python train.py --n_layer=13 --d_model=256 --n_head=4 --n_kv_head=4 --head_dim=64 --d_mlp=1024 --vocab_size=11534 --activation="gelu" --norm="layernorm" --norm_place="pre" --norm_eps=1e-05 --positions="rope" --rope_base=10000.0 --rope_fraction=0.25 --qk_norm=false --attn_scale=0.125 --bias="all" --tie_embeddings=false --parallel_block=true --init="uniform" --init_std_qkv=0.0171 --init_std_o=0.00336 --init_std_up=0.0171 --init_std_down=0.00336 --optimizer="adam_variant" --lr=0.0012 --beta1=0.9 --beta2=0.98 --weight_decay=0.18 --lr_head=0.0075 --warmup_steps=430 --schedule="wsd" --decay_fraction=0.542 --decay_shape="linear" --final_lr_fraction=0.05 --batch_tokens=65536 --seq_len=512 --doc_mask=true --train_tokens=450000000 --steps=6867 --dataset="wikipedia_en"
Each number is 50 + 10 x the weight over its row's rms, rounded and kept within 0 to 99. Layers, rows and columns count from 0. The size before them is the row's rms in percent of the matrix's.

# layer 5 MLP down (transposed), 1024x256, rms 0.0545, rows 366-379, columns 0-255
099:57 41 43 27 51 56 39 52 66 55 58 56 59 44 35 37 68 38 54 30 53 64 53 59 48 38 46 63 70 59 47 61 61 40 50 54 39 41 64 52 62 51 58 41 49 62 71 42 49 43 54 41 41 52 43 54 59 43 55 42 65 56 59 60 46 46 49 53 55 33 44 60 58 53 52 34 49 56 43 67 50 43 44 47 45 51 45 43 52 56 60 63 56 49 45 43 45 47 45 35 56 49 56 45 56 52 69 71 70 54 27 55 53 49 45 55 42 59 56 51 53 58 24 48 51 51 34 55 48 48 32 49 50 45 69 41 36 39 46 59 61 34 64 39 38 53 41 50 56 55 41 41 43 42 42 50 54 58 48 60 50 47 41 32 46 49 60 32 42 48 40 46 76 42 70 33 47 60 51 50 46 50 48 42 49 32 54 64 55 41 52 52 53 56 29 53 56 53 43 49 56 22 31 42 42 39 42 55 71 68 49 59 50 63 38 55 46 40 53 71 56 48 60 56 66 53 63 38 51 40 54 56 54 71 38 45 52 46 38 46 59 58 61 55 38 50 36 57 78 31 42 61 54 53 58 34
087:39 52 47 64 66 57 61 42 53 42 37 50 45 52 36 54 47 36 48 55 52 41 28 28 48 56 65 47 50 51 59 53 54 44 53 44 66 44 50 52 58 38 44 34 44 46 55 44 59 45 57 38 47 44 47 42 62 36 40 70 71 36 56 74 51 59 47 55 59 45 47 51 49 36 51 68 49 47 38 45 53 39 44 52 45 42 52 59 50 60 47 55 48 61 66 66 43 56 43 54 44 52 56 44 47 53 67 30 44 40 45 70 41 43 52 45 50 48 40 38 38 55 70 54 65 52 50 48 57 58 47 47 37 51 49 50 61 39 52 53 56 43 60 54 52 59 63 62 37 57 62 35 69 30 41 46 54 48 43 50 51 44 73 47 48 40 36 58 40 48 62 36 47 66 48 51 44 46 49 66 47 55 47 59 37 50 55 37 31 50 50 51 48 43 38 43 58 42 49 67 41 64 45 61 49 37 62 56 35 53 31 63 46 49 58 46 52 30 55 50 51 39 49 40 50 68 41 35 45 76 29 57 78 39 46 52 46 68 53 68 66 55 46 72 69 59 42 54 41 26 37 69 53 56 53 54
103:54 67 58 43 51 60 33 41 45 35 51 61 45 33 46 64 61 53 46 42 49 41 33 37 44 35 33 47 64 62 52 46 48 41 44 54 52 65 56 50 60 47 46 50 65 41 52 28 39 37 52 29 46 49 74 50 45 42 26 58 61 39 50 54 56 27 48 53 40 49 54 53 49 53 41 69 52 61 62 43 59 61 51 59 46 59 44 46 55 43 33 29 50 59 46 54 45 66 22 54 50 65 61 44 43 49 57 44 50 52 47 41 51 71 61 50 40 52 49 42 63 50 46 59 56 51 68 65 66 49 45 63 36 58 45 45 42 25 36 46 46 49 63 31 65 45 45 53 65 70 78 39 55 38 48 61 53 40 36 50 52 52 56 63 47 51 46 50 50 42 58 30 54 57 63 44 49 53 66 54 41 43 37 49 54 49 43 51 61 39 56 33 53 60 57 37 61 47 51 56 37 43 42 58 52 50 56 42 46 52 49 59 46 59 62 51 56 62 58 59 59 32 57 51 64 66 41 32 49 58 37 61 48 32 39 45 45 52 70 42 56 48 51 69 51 64 51 28 45 53 48 55 53 40 58 53
100:49 43 50 69 52 47 51 56 40 77 51 73 48 54 46 29 52 51 47 61 67 50 40 52 44 56 41 36 58 52 50 51 63 31 68 50 70 45 48 43 52 43 52 53 68 50 34 57 54 73 60 37 59 41 46 57 59 60 59 45 56 43 69 50 46 35 64 46 50 36 53 45 61 41 41 33 47 58 48 43 62 53 41 47 53 43 39 73 66 39 55 61 68 55 44 41 32 51 44 40 55 46 44 41 41 51 39 65 57 64 51 42 74 50 56 36 37 63 50 60 35 41 57 44 60 60 43 58 58 46 55 63 36 52 42 66 52 42 31 58 68 39 58 54 40 43 47 39 46 64 44 33 47 39 50 46 41 35 46 41 41 53 37 50 35 56 47 33 53 55 57 60 64 47 53 46 47 45 71 38 61 57 67 47 50 33 56 52 53 55 59 59 38 49 44 38 40 41 47 60 53 60 54 47 49 49 37 53 62 64 52 53 61 55 75 61 46 46 58 44 35 38 55 71 67 51 60 47 42 38 54 38 42 46 58 33 48 35 40 40 57 50 52 43 31 48 42 55 39 43 57 46 64 36 57 50
095:39 57 53 61 64 43 44 51 46 58 52 54 53 34 68 37 44 47 54 27 63 53 56 65 56 48 33 61 53 47 49 42 64 59 39 45 53 57 63 50 50 39 70 51 34 43 57 62 37 51 67 52 58 36 50 49 38 67 58 75 44 36 45 51 51 42 55 41 60 50 52 54 57 53 60 35 60 55 39 44 57 57 39 51 72 29 60 66 38 70 39 43 60 42 37 65 51 45 50 45 56 31 51 55 48 49 33 57 51 45 43 56 61 55 51 42 54 48 39 54 40 46 45 41 37 49 38 49 40 25 54 55 64 51 52 77 52 21 32 47 54 55 56 47 46 53 65 62 57 54 62 36 32 43 52 60 61 55 42 53 54 63 56 41 63 51 54 39 42 49 46 60 41 54 52 44 74 38 43 63 54 75 28 53 40 40 60 47 53 47 59 63 41 45 56 59 49 31 34 48 64 58 38 46 61 60 49 49 56 45 44 54 39 34 52 42 47 54 33 48 54 57 42 58 61 52 50 35 54 62 39 53 55 33 47 36 53 60 58 53 58 58 38 40 45 43 45 60 47 45 34 52 45 64 44 59
093:38 52 41 66 48 50 58 40 54 23 38 33 33 56 71 45 34 72 43 40 38 57 63 64 54 36 55 45 39 30 71 44 42 67 51 38 51 52 51 48 60 45 44 48 41 47 46 43 41 38 27 42 40 60 65 47 63 39 52 44 40 46 48 37 51 52 40 53 52 54 46 48 60 51 54 50 54 44 72 19 44 45 54 36 42 58 48 51 48 53 65 46 36 58 69 57 36 42 60 42 45 51 43 40 67 74 43 71 45 46 56 58 65 59 45 44 48 68 38 59 52 52 50 48 56 65 51 65 80 50 45 67 53 58 32 46 44 54 45 50 39 45 42 57 73 53 55 40 42 59 57 56 64 44 51 42 48 57 49 56 44 63 48 43 65 54 45 54 47 48 71 39 43 56 48 38 38 67 59 44 54 53 36 63 52 53 65 50 59 45 42 36 48 67 52 68 48 61 52 54 53 43 58 45 48 42 59 52 64 48 31 47 58 32 41 53 59 57 40 56 47 56 55 64 35 32 53 66 47 43 54 45 47 43 59 45 37 54 53 50 52 50 44 43 56 49 51 47 45 36 50 59 31 59 50 59
097:54 47 44 51 52 49 44 51 52 55 51 50 34 50 48 47 64 52 57 49 47 29 46 59 61 62 35 33 47 47 52 58 49 37 47 61 54 38 44 62 52 42 53 53 51 50 36 52 50 52 54 36 62 43 72 52 71 57 52 48 45 77 54 45 47 38 58 48 61 38 26 53 46 40 56 79 54 53 39 50 50 55 49 52 30 49 55 40 45 45 52 46 48 59 50 43 50 57 57 59 48 24 82 40 34 45 55 65 51 56 46 43 55 61 71 70 46 40 42 53 38 33 52 38 49 67 40 51 55 59 50 71 47 50 61 52 57 41 25 57 48 53 50 38 51 41 52 45 49 71 60 59 53 48 38 46 47 64 61 50 50 59 40 58 78 35 50 41 57 44 59 50 39 38 55 54 48 55 58 52 34 31 51 39 62 61 53 48 40 42 57 36 43 61 57 53 47 58 40 58 30 61 53 50 27 54 50 66 39 60 69 38 58 55 53 64 64 53 38 46 31 54 52 50 45 38 33 25 41 51 37 49 60 56 37 48 48 44 58 61 48 50 34 49 64 61 64 50 58 34 53 50 52 48 54 56
095:30 50 53 66 51 69 72 63 36 49 46 55 50 54 38 57 43 34 63 64 33 47 55 67 48 56 43 46 55 41 62 63 63 47 69 49 43 48 60 40 27 54 56 28 46 43 62 54 36 64 49 55 56 41 46 44 60 44 46 64 51 40 53 47 41 51 46 62 49 46 41 58 70 58 55 61 48 58 57 58 60 61 54 61 48 41 64 43 63 48 31 50 50 52 41 52 48 47 46 27 55 43 48 72 65 56 40 27 52 40 52 37 51 46 59 36 64 57 55 66 45 57 68 49 62 63 39 38 41 55 57 37 47 50 56 67 46 58 38 47 40 31 53 56 32 48 60 57 53 51 38 40 61 55 54 53 31 53 60 60 41 43 31 36 52 34 50 51 54 56 52 27 47 35 52 56 59 46 41 56 44 54 25 49 41 68 48 72 43 57 49 52 49 40 41 48 63 63 42 32 52 46 55 60 52 56 46 60 51 54 58 55 41 54 50 59 46 41 56 39 50 49 47 47 53 41 66 67 52 49 43 30 47 57 48 34 54 52 53 38 59 40 47 46 63 46 58 30 43 63 42 64 61 44 35 58
090:41 42 54 30 52 49 45 41 53 56 54 38 50 44 62 57 57 44 63 42 63 61 44 45 55 51 50 63 31 68 45 48 29 50 52 39 57 45 31 32 54 55 57 56 61 42 28 40 47 37 51 36 62 73 54 42 39 28 53 48 31 64 46 44 46 56 41 63 26 49 56 43 73 41 54 43 35 72 47 61 51 52 62 55 55 54 48 30 57 53 58 45 68 39 69 58 57 57 48 46 58 60 34 58 55 35 41 28 62 49 61 63 24 55 49 49 42 63 49 49 88 59 62 38 58 45 53 65 60 35 39 59 56 56 51 52 53 64 48 45 63 46 39 40 53 58 53 60 50 44 67 49 52 45 34 38 57 66 49 51 51 39 59 46 44 56 37 37 55 39 52 42 47 59 61 49 44 36 65 54 45 45 47 58 47 45 46 61 57 33 59 55 64 45 58 44 55 45 43 46 39 45 56 50 52 50 52 53 51 51 36 43 53 58 78 59 50 56 50 52 48 49 55 49 36 52 39 56 58 68 27 41 53 47 48 56 50 38 60 48 53 53 40 42 58 44 54 43 40 41 70 49 49 45 47 47
094:34 52 58 06 51 40 59 55 44 42 49 52 28 45 52 59 64 56 42 42 56 35 49 55 61 43 67 50 55 61 56 62 39 57 35 59 43 34 50 30 46 57 59 55 48 51 60 42 52 52 59 32 71 59 52 39 61 41 50 48 63 40 51 54 36 37 54 51 48 39 49 58 61 43 38 52 43 32 69 56 69 38 59 57 56 63 39 40 33 62 44 47 55 42 51 63 44 83 48 63 59 58 42 46 32 51 51 51 34 57 57 52 61 43 63 43 65 47 37 55 72 47 64 60 46 61 55 52 48 55 58 58 41 68 43 37 46 53 61 52 46 64 40 51 49 56 43 54 59 47 45 34 48 38 56 43 40 66 44 51 32 42 51 68 51 56 51 67 52 38 53 35 48 49 27 40 47 56 56 53 62 60 44 43 48 63 60 55 41 49 66 36 55 75 47 62 42 53 34 56 39 42 64 57 59 48 59 37 54 41 52 53 44 46 54 39 60 44 51 56 52 46 51 51 65 47 39 52 42 45 36 53 43 48 35 50 30 53 42 38 55 50 36 52 57 47 38 57 43 54 59 66 51 47 43 56
108:63 52 49 48 63 57 44 36 62 25 54 48 39 36 47 62 41 60 58 53 47 53 49 45 62 53 44 52 43 50 56 60 62 51 45 48 30 55 56 55 61 33 54 49 53 63 53 57 42 47 49 45 37 49 48 66 40 30 41 46 52 26 61 49 47 61 57 50 59 53 68 52 29 49 47 44 56 38 56 60 50 58 59 35 47 49 36 52 64 43 28 50 52 51 33 58 39 41 50 38 45 50 56 49 51 60 37 60 24 42 55 54 45 55 58 39 34 43 29 48 54 48 35 47 50 57 23 53 26 51 69 55 65 42 58 53 72 61 46 45 50 49 51 47 43 58 55 48 58 55 26 42 42 43 37 49 34 47 55 42 52 63 39 41 44 71 45 57 63 29 46 68 54 51 55 57 44 49 33 69 59 52 45 58 44 45 59 60 66 44 50 64 44 50 65 55 54 27 51 67 53 58 51 53 38 54 63 51 56 52 66 63 49 60 66 44 50 51 49 44 55 71 62 41 53 50 49 26 63 51 54 48 56 42 62 55 60 44 45 59 51 70 42 55 44 44 47 64 36 32 58 45 40 38 51 62
101:49 71 50 55 67 40 36 52 52 47 59 48 63 27 51 51 49 41 54 53 65 59 61 70 65 56 39 67 56 51 52 55 39 53 47 56 47 50 43 48 67 51 77 63 45 33 44 41 39 54 50 46 60 57 63 66 67 47 54 51 40 62 55 50 37 67 29 70 41 33 45 53 43 39 43 71 40 46 30 56 52 49 52 53 47 46 42 41 53 50 36 37 43 41 43 36 54 61 61 54 36 35 52 42 43 49 50 55 19 48 57 38 44 60 48 62 46 35 32 52 44 54 37 48 51 54 52 40 38 54 53 66 57 49 47 54 39 56 55 54 39 55 56 50 53 32 48 63 58 40 62 45 65 62 61 43 41 56 68 34 56 56 54 50 60 48 35 57 45 39 51 51 59 60 43 33 45 49 48 41 58 48 53 59 51 72 36 42 48 32 47 37 57 62 61 58 45 54 52 47 18 67 59 46 58 50 39 53 45 71 46 63 40 53 56 36 40 66 50 50 54 46 44 51 57 32 50 33 44 62 47 56 38 56 46 62 55 50 42 50 51 63 41 53 52 47 49 43 63 43 67 58 42 40 52 29
098:60 44 41 36 63 56 50 52 39 41 46 47 54 37 60 49 48 59 51 51 56 57 49 32 55 70 62 50 45 47 47 46 59 66 58 58 60 59 38 54 49 51 43 49 54 52 52 41 62 51 45 44 56 57 38 62 36 62 52 63 49 40 47 61 63 51 54 66 44 35 38 48 48 40 55 51 64 24 58 39 47 58 39 32 49 48 48 45 46 52 45 54 34 47 25 60 53 36 84 39 45 37 59 44 39 39 48 57 49 43 47 74 53 60 46 47 54 42 38 71 41 45 64 38 56 30 36 48 43 45 57 44 30 44 70 54 53 55 33 63 68 41 62 49 37 55 42 44 53 42 53 56 67 50 56 42 45 50 42 52 35 52 58 53 51 57 57 48 52 49 44 84 48 44 70 45 57 48 58 63 36 72 66 46 54 53 67 64 62 59 42 62 45 34 57 48 54 51 27 61 47 59 37 63 42 50 47 63 48 34 60 38 56 58 42 35 33 47 45 54 46 60 29 43 61 46 63 32 58 34 56 48 53 57 40 53 63 56 45 38 53 48 43 42 56 45 44 39 50 60 49 51 60 52 57 55
101:47 35 33 45 31 47 52 53 45 58 70 51 54 49 45 44 46 64 48 30 47 47 52 54 47 50 51 51 34 35 63 57 44 54 75 51 50 55 58 50 55 32 50 50 33 54 60 39 59 53 42 58 46 60 56 40 36 40 45 40 61 56 53 49 41 43 66 56 38 33 46 63 42 53 62 53 51 47 70 54 61 47 63 59 54 44 62 50 45 42 41 45 51 41 48 54 47 54 45 41 50 62 43 44 62 38 59 54 46 38 43 52 66 49 49 54 51 46 63 62 80 50 43 47 60 49 31 51 56 34 52 52 47 74 42 59 52 44 44 50 53 38 73 57 24 40 45 60 28 49 41 47 60 46 60 52 60 46 53 49 42 32 35 46 39 54 60 59 47 41 49 39 65 51 64 41 43 50 55 65 50 61 48 52 61 49 75 44 60 48 55 59 48 41 36 51 48 77 49 39 57 48 44 47 62 65 35 72 39 41 40 35 66 37 50 58 57 30 49 43 40 66 64 49 44 54 39 42 65 52 48 48 63 53 44 43 48 42 44 50 53 26 60 55 28 47 53 55 43 71 56 47 54 52 64 72
# layer 5 MLP up, 1024x256, rms 0.0543, rows 367-379, columns 0-255
088:47 50 46 47 36 34 32 52 38 61 49 41 46 62 63 36 62 60 60 54 69 51 58 59 55 53 42 43 42 51 65 58 63 64 61 58 24 40 55 49 63 47 47 57 56 55 44 47 47 57 47 75 53 77 54 50 52 50 58 40 58 66 53 39 47 50 48 57 29 49 54 53 66 52 53 56 43 56 60 52 40 50 48 51 51 52 48 36 54 57 51 44 59 46 43 33 72 53 62 49 48 54 31 67 49 48 36 52 56 64 47 37 47 56 50 63 45 48 72 65 61 53 49 50 40 43 53 40 44 56 54 45 50 54 41 53 49 42 40 63 46 63 48 52 40 54 36 43 40 46 42 70 39 52 67 60 47 49 55 39 54 46 35 49 34 51 47 53 57 60 34 44 57 47 60 44 44 49 46 44 38 38 58 49 66 46 44 62 52 43 26 46 40 54 68 70 49 64 34 23 70 53 67 56 61 53 33 39 59 62 42 41 66 36 60 61 26 62 54 51 41 39 56 64 41 40 46 59 50 33 44 65 46 46 51 42 36 39 45 38 46 37 47 31 32 37 50 59 62 51 58 49 50 42 34 43
101:41 47 59 75 38 37 69 49 44 43 34 65 52 54 70 42 46 59 57 53 45 66 41 51 74 77 48 48 53 51 54 67 47 49 35 63 33 29 60 47 44 54 33 47 46 63 59 42 59 46 60 43 49 55 47 62 57 49 57 39 61 49 52 49 53 45 43 37 62 55 51 54 51 41 40 49 50 35 30 52 43 28 60 48 47 34 53 46 47 41 50 67 46 45 38 39 55 49 47 52 47 57 63 57 32 52 58 73 52 37 57 53 29 30 47 38 51 40 51 43 53 42 53 50 49 36 44 41 42 49 55 47 60 54 56 45 40 51 55 56 61 63 61 59 56 38 54 43 31 47 47 55 46 50 51 54 46 60 42 48 55 34 44 49 53 59 51 46 47 49 44 39 49 64 43 48 48 40 37 35 51 50 51 71 50 44 38 55 39 44 58 73 67 57 48 56 24 64 58 46 53 42 56 35 42 46 64 57 59 76 39 37 46 46 52 48 68 37 49 50 49 46 71 37 49 47 65 55 40 46 56 72 46 36 60 53 51 62 44 69 43 56 44 44 65 23 50 59 60 35 41 57 62 51 43 64
106:56 58 46 56 46 62 38 48 57 29 44 46 47 56 48 59 43 68 36 34 45 44 53 45 47 54 53 59 44 57 63 44 44 64 35 54 38 44 48 48 47 41 58 44 36 39 63 49 49 60 47 50 48 43 30 50 31 49 27 43 40 50 44 58 44 60 39 57 43 56 57 32 53 61 48 56 68 65 60 68 54 34 63 33 60 65 61 32 53 63 35 49 46 47 49 49 60 66 41 48 33 49 45 56 40 65 70 56 45 28 52 57 38 44 62 46 61 40 56 48 45 50 57 49 51 47 51 48 45 54 67 32 63 49 55 41 42 65 39 31 49 54 56 35 63 47 48 44 59 54 59 59 58 65 35 62 55 60 31 49 54 45 56 29 54 41 41 65 31 58 58 32 38 46 51 30 64 47 20 49 44 57 33 42 41 65 58 63 48 53 56 46 63 53 53 63 64 55 48 58 60 42 50 38 62 55 46 52 37 51 35 56 27 35 49 58 47 52 71 33 58 75 42 53 41 49 56 64 60 52 58 44 45 49 58 51 47 50 51 50 59 66 56 50 54 55 45 47 56 46 41 62 55 45 58 61
095:60 49 64 45 36 47 72 62 52 47 63 65 51 58 47 59 60 38 53 53 48 71 48 58 57 54 64 38 58 56 62 60 44 49 57 62 39 39 44 57 48 51 40 59 66 65 54 38 68 53 49 40 47 51 56 58 69 46 35 49 56 59 45 53 54 61 39 40 42 43 57 40 50 68 40 55 40 36 47 42 38 65 66 59 30 60 46 38 47 35 54 63 36 56 42 35 58 32 45 47 33 67 55 43 47 51 71 41 50 46 62 41 34 49 50 55 48 46 63 54 52 39 47 47 63 47 57 47 70 59 54 41 24 57 50 48 59 61 52 59 48 55 40 60 42 67 36 45 49 36 46 39 71 56 49 39 33 43 59 47 57 26 51 49 35 61 45 49 51 50 51 33 50 51 32 71 42 62 56 35 40 43 55 56 52 38 48 49 53 51 46 36 47 48 38 42 46 63 48 58 42 53 48 63 52 26 53 42 42 53 57 60 55 55 50 44 60 41 46 65 41 32 46 54 62 77 79 46 58 32 51 49 43 52 44 68 52 62 40 50 43 29 57 61 56 57 55 50 56 45 52 47 40 40 51 43
093:38 43 53 57 43 49 39 53 56 60 57 43 57 61 37 33 54 50 56 60 45 40 30 43 39 59 56 64 37 63 39 46 52 52 33 51 55 55 57 64 49 38 38 61 56 53 41 61 51 71 46 52 52 43 38 57 33 57 40 52 60 39 60 71 67 40 76 48 56 64 54 46 45 36 46 54 47 60 49 63 38 68 45 67 56 47 48 31 57 57 40 46 54 39 41 53 33 65 50 53 61 42 57 52 28 21 44 35 63 75 39 53 38 44 50 49 49 45 62 52 51 52 70 56 52 42 52 28 47 59 68 45 55 58 38 64 59 50 39 49 43 59 42 59 43 56 49 54 53 61 44 53 58 50 42 56 41 43 58 45 43 57 40 44 31 59 50 53 47 59 38 57 47 58 53 36 67 37 47 56 41 43 65 37 54 52 27 42 45 53 64 57 51 33 69 47 41 53 34 36 59 52 45 52 59 59 32 64 52 56 59 60 50 59 67 63 39 40 58 58 40 60 56 37 53 65 44 61 58 54 32 60 38 50 51 34 55 41 45 61 38 44 58 51 44 57 47 60 55 63 61 45 66 46 46 38
096:44 63 54 56 46 40 51 47 42 49 42 36 62 53 48 48 36 50 51 48 55 64 64 39 38 37 65 47 43 63 53 56 40 77 46 52 52 43 42 42 43 58 43 47 60 55 68 40 54 46 45 63 52 59 36 53 42 46 24 50 41 35 37 45 58 63 57 49 45 63 62 40 54 66 57 27 53 51 48 58 54 34 51 48 74 52 60 50 65 49 34 50 36 42 41 51 52 37 42 35 61 75 37 40 49 59 48 55 50 50 73 50 40 43 37 41 50 63 61 55 59 51 38 60 53 60 35 41 45 46 65 48 45 57 36 52 41 55 44 40 79 40 51 41 62 52 43 71 43 62 47 50 51 46 52 55 53 33 42 55 42 35 57 42 22 64 58 61 45 46 43 46 44 45 33 50 45 42 62 43 60 46 46 73 43 51 57 48 38 48 43 58 64 55 37 46 57 65 52 35 66 41 54 42 64 54 55 49 59 49 56 59 46 50 52 62 32 37 65 39 56 50 52 52 51 55 53 58 50 48 69 44 47 44 60 49 29 39 43 40 53 57 65 51 30 35 39 45 23 64 51 49 50 43 57 44
096:57 52 71 45 54 35 60 37 61 58 35 59 73 72 50 31 54 69 44 39 63 47 49 49 60 32 69 50 39 60 54 44 49 51 34 54 40 45 46 39 62 40 45 78 61 62 17 48 63 43 50 40 45 68 56 53 50 63 51 34 52 67 53 55 55 54 65 41 51 62 47 52 40 45 53 75 41 40 46 38 44 55 50 54 45 62 48 44 65 50 54 47 49 67 61 38 50 45 45 60 37 65 42 45 29 43 67 65 53 48 39 70 46 48 47 55 50 42 41 39 47 43 28 55 46 37 58 47 53 33 59 39 62 67 44 24 51 53 58 48 44 61 53 51 57 48 46 60 43 50 68 51 32 56 43 51 50 55 41 35 51 34 59 55 48 58 61 54 41 50 61 68 48 56 56 48 42 61 59 43 61 61 58 49 61 34 63 39 49 46 64 61 42 47 48 56 61 42 35 66 47 54 48 35 55 41 57 48 62 47 43 43 54 54 52 54 56 50 37 50 34 56 42 61 51 59 58 33 48 47 55 70 36 30 41 59 49 50 53 53 46 55 52 52 50 49 46 61 65 52 43 41 40 44 46 60
091:50 45 49 61 62 55 53 57 51 45 63 62 50 52 35 53 45 56 39 49 48 43 52 46 52 43 48 52 59 45 62 52 51 62 51 54 52 41 70 69 52 55 41 57 44 61 61 48 42 62 56 59 45 28 54 67 61 73 50 46 54 38 56 60 57 39 50 35 67 45 44 65 33 54 40 54 65 39 48 42 50 50 45 51 44 50 44 52 50 48 52 54 21 84 37 61 50 32 53 45 32 45 65 25 46 60 72 74 38 57 40 39 61 49 51 56 56 34 40 61 22 46 53 63 32 63 40 39 41 76 55 49 52 41 58 30 45 50 52 54 34 53 57 53 43 42 61 44 44 63 43 43 50 67 61 63 47 34 47 50 50 58 33 52 59 41 58 46 51 72 44 53 33 48 44 53 63 69 42 43 56 53 62 45 52 66 51 41 44 56 46 44 34 51 43 57 52 60 51 64 63 51 44 51 45 50 42 50 39 52 58 47 47 41 29 40 59 43 46 42 53 57 51 49 60 50 56 47 43 24 67 55 50 50 53 40 47 62 49 48 41 49 69 41 42 46 37 51 64 57 29 42 50 47 56 47
097:42 55 56 63 28 63 62 48 51 53 55 64 63 55 62 50 51 58 50 54 47 58 38 46 52 55 45 44 51 44 41 44 54 55 53 40 40 57 51 72 39 44 27 45 52 44 52 56 46 55 46 50 52 45 53 59 41 54 39 39 50 66 34 41 37 42 67 34 42 65 49 63 44 41 63 72 38 57 46 45 10 66 57 46 50 49 66 62 45 45 39 57 63 63 52 52 60 48 68 42 50 50 67 56 71 39 52 60 61 50 36 58 53 56 37 39 35 43 55 53 48 65 34 47 44 41 43 59 57 43 42 43 45 65 62 48 58 37 53 66 42 33 61 58 46 50 53 23 32 41 50 45 66 43 54 46 34 57 52 53 50 38 38 35 50 36 64 27 42 55 47 58 57 53 44 46 57 59 44 60 52 47 65 56 49 47 50 30 69 41 42 61 53 48 60 58 44 47 41 35 42 52 44 45 31 57 58 62 57 55 56 57 51 41 47 50 38 51 45 41 32 52 45 53 37 53 58 52 54 46 62 67 50 50 54 53 63 56 80 67 56 55 49 38 41 40 66 65 40 44 40 39 55 49 57 53
105:45 66 48 53 57 46 43 49 58 51 37 46 54 65 49 44 66 38 51 50 63 48 66 55 39 38 46 37 52 56 61 49 54 51 45 55 60 45 46 43 32 58 47 52 58 79 45 46 53 55 58 29 59 53 47 41 60 56 31 48 47 51 47 69 44 38 39 50 38 55 42 43 56 46 45 72 46 81 55 53 30 48 42 55 52 52 62 59 44 49 63 46 40 49 53 31 66 57 57 61 47 39 39 45 49 48 70 43 66 48 43 39 55 58 43 49 65 53 65 49 49 72 59 52 67 48 65 55 59 39 54 47 34 60 56 39 61 39 42 52 44 68 45 47 63 43 52 51 52 54 54 56 49 56 65 71 57 49 39 41 36 62 51 47 50 45 32 42 15 44 29 49 45 43 57 56 57 55 54 35 65 49 48 51 49 58 64 41 43 43 44 42 66 48 61 41 55 63 48 45 48 44 45 49 46 46 63 37 53 45 59 36 71 53 53 59 54 46 56 52 45 26 44 57 61 45 55 46 34 30 38 45 50 46 45 50 42 46 51 72 62 50 56 37 41 35 39 47 29 70 45 63 68 57 39 51
105:49 41 48 56 65 50 57 49 46 65 35 35 53 73 59 50 63 57 54 56 52 57 70 34 47 49 42 46 49 45 52 54 52 58 47 51 45 55 49 59 29 52 39 46 46 63 39 44 57 51 51 42 49 66 54 35 56 54 60 45 44 53 58 46 50 52 51 36 62 70 56 59 56 56 84 36 53 74 56 53 31 49 46 54 68 45 59 42 52 44 54 58 27 46 44 43 35 43 45 54 59 53 50 55 51 54 65 58 69 53 37 43 39 51 48 34 62 63 64 47 54 42 54 63 60 44 44 27 59 41 49 49 59 47 55 53 59 43 42 44 48 62 41 56 67 66 50 54 53 45 55 68 47 45 56 32 34 39 50 62 38 41 59 39 42 55 35 52 54 59 52 52 52 37 39 62 47 45 61 41 48 37 61 48 52 25 52 57 41 34 37 55 41 44 55 54 55 46 48 38 77 42 34 48 45 49 46 47 60 28 54 29 54 69 57 44 52 51 56 58 39 49 72 57 54 72 50 54 56 44 61 49 32 40 43 31 50 36 48 32 47 56 55 29 33 42 46 63 39 64 47 50 60 51 48 57
101:55 59 38 51 36 45 45 65 61 38 53 68 48 58 50 65 66 55 65 43 57 33 58 54 56 35 43 58 52 48 50 53 38 46 54 53 37 41 55 48 45 56 58 56 46 52 60 49 45 67 43 53 67 47 57 30 61 54 60 35 48 40 54 49 40 54 58 43 42 73 47 50 41 56 64 55 38 64 57 57 48 43 53 51 57 49 58 35 53 49 43 48 61 41 60 57 55 65 30 43 38 38 39 57 57 52 45 55 66 44 53 42 31 31 43 48 36 52 67 48 44 71 60 49 48 59 66 39 65 50 45 46 59 56 56 54 45 46 42 36 38 53 48 52 68 63 55 54 47 54 63 39 35 55 46 66 59 31 48 30 42 51 49 39 43 46 44 49 48 42 61 36 47 78 44 46 50 46 42 43 51 45 26 49 59 62 46 53 51 56 70 55 71 56 36 60 52 48 49 58 43 34 58 34 47 50 32 42 44 51 46 57 51 37 60 65 71 52 50 46 52 44 59 45 43 52 31 49 51 67 53 48 47 53 72 59 31 41 58 58 56 50 73 49 52 54 56 51 49 20 41 39 38 74 46 35
094:25 67 65 58 74 49 47 50 43 49 38 43 55 43 80 71 58 48 50 58 57 55 39 59 59 58 49 49 40 46 44 58 54 50 43 57 44 52 55 34 39 63 45 63 81 52 31 51 62 58 47 53 44 43 48 68 40 56 67 50 31 43 60 49 66 39 37 50 49 57 40 59 53 48 58 58 39 51 38 45 47 61 54 37 43 61 44 51 42 56 52 60 31 69 47 50 46 51 60 45 42 36 56 53 42 48 57 49 65 66 45 39 48 65 53 43 41 58 29 47 44 43 49 40 64 51 52 53 66 69 64 39 45 40 48 33 44 54 58 31 44 37 42 49 67 49 48 48 55 51 57 41 43 58 63 49 49 66 57 63 47 55 48 54 61 50 52 37 56 57 52 60 28 43 44 53 47 34 38 45 60 33 53 59 30 35 37 68 41 60 53 53 58 56 53 46 55 41 52 56 49 64 68 44 46 37 53 37 58 63 47 61 44 44 45 35 47 60 58 42 48 44 31 70 62 51 60 55 34 46 62 46 43 34 47 50 52 53 58 44 63 63 35 46 51 46 61 36 58 34 43 43 39 56 45 42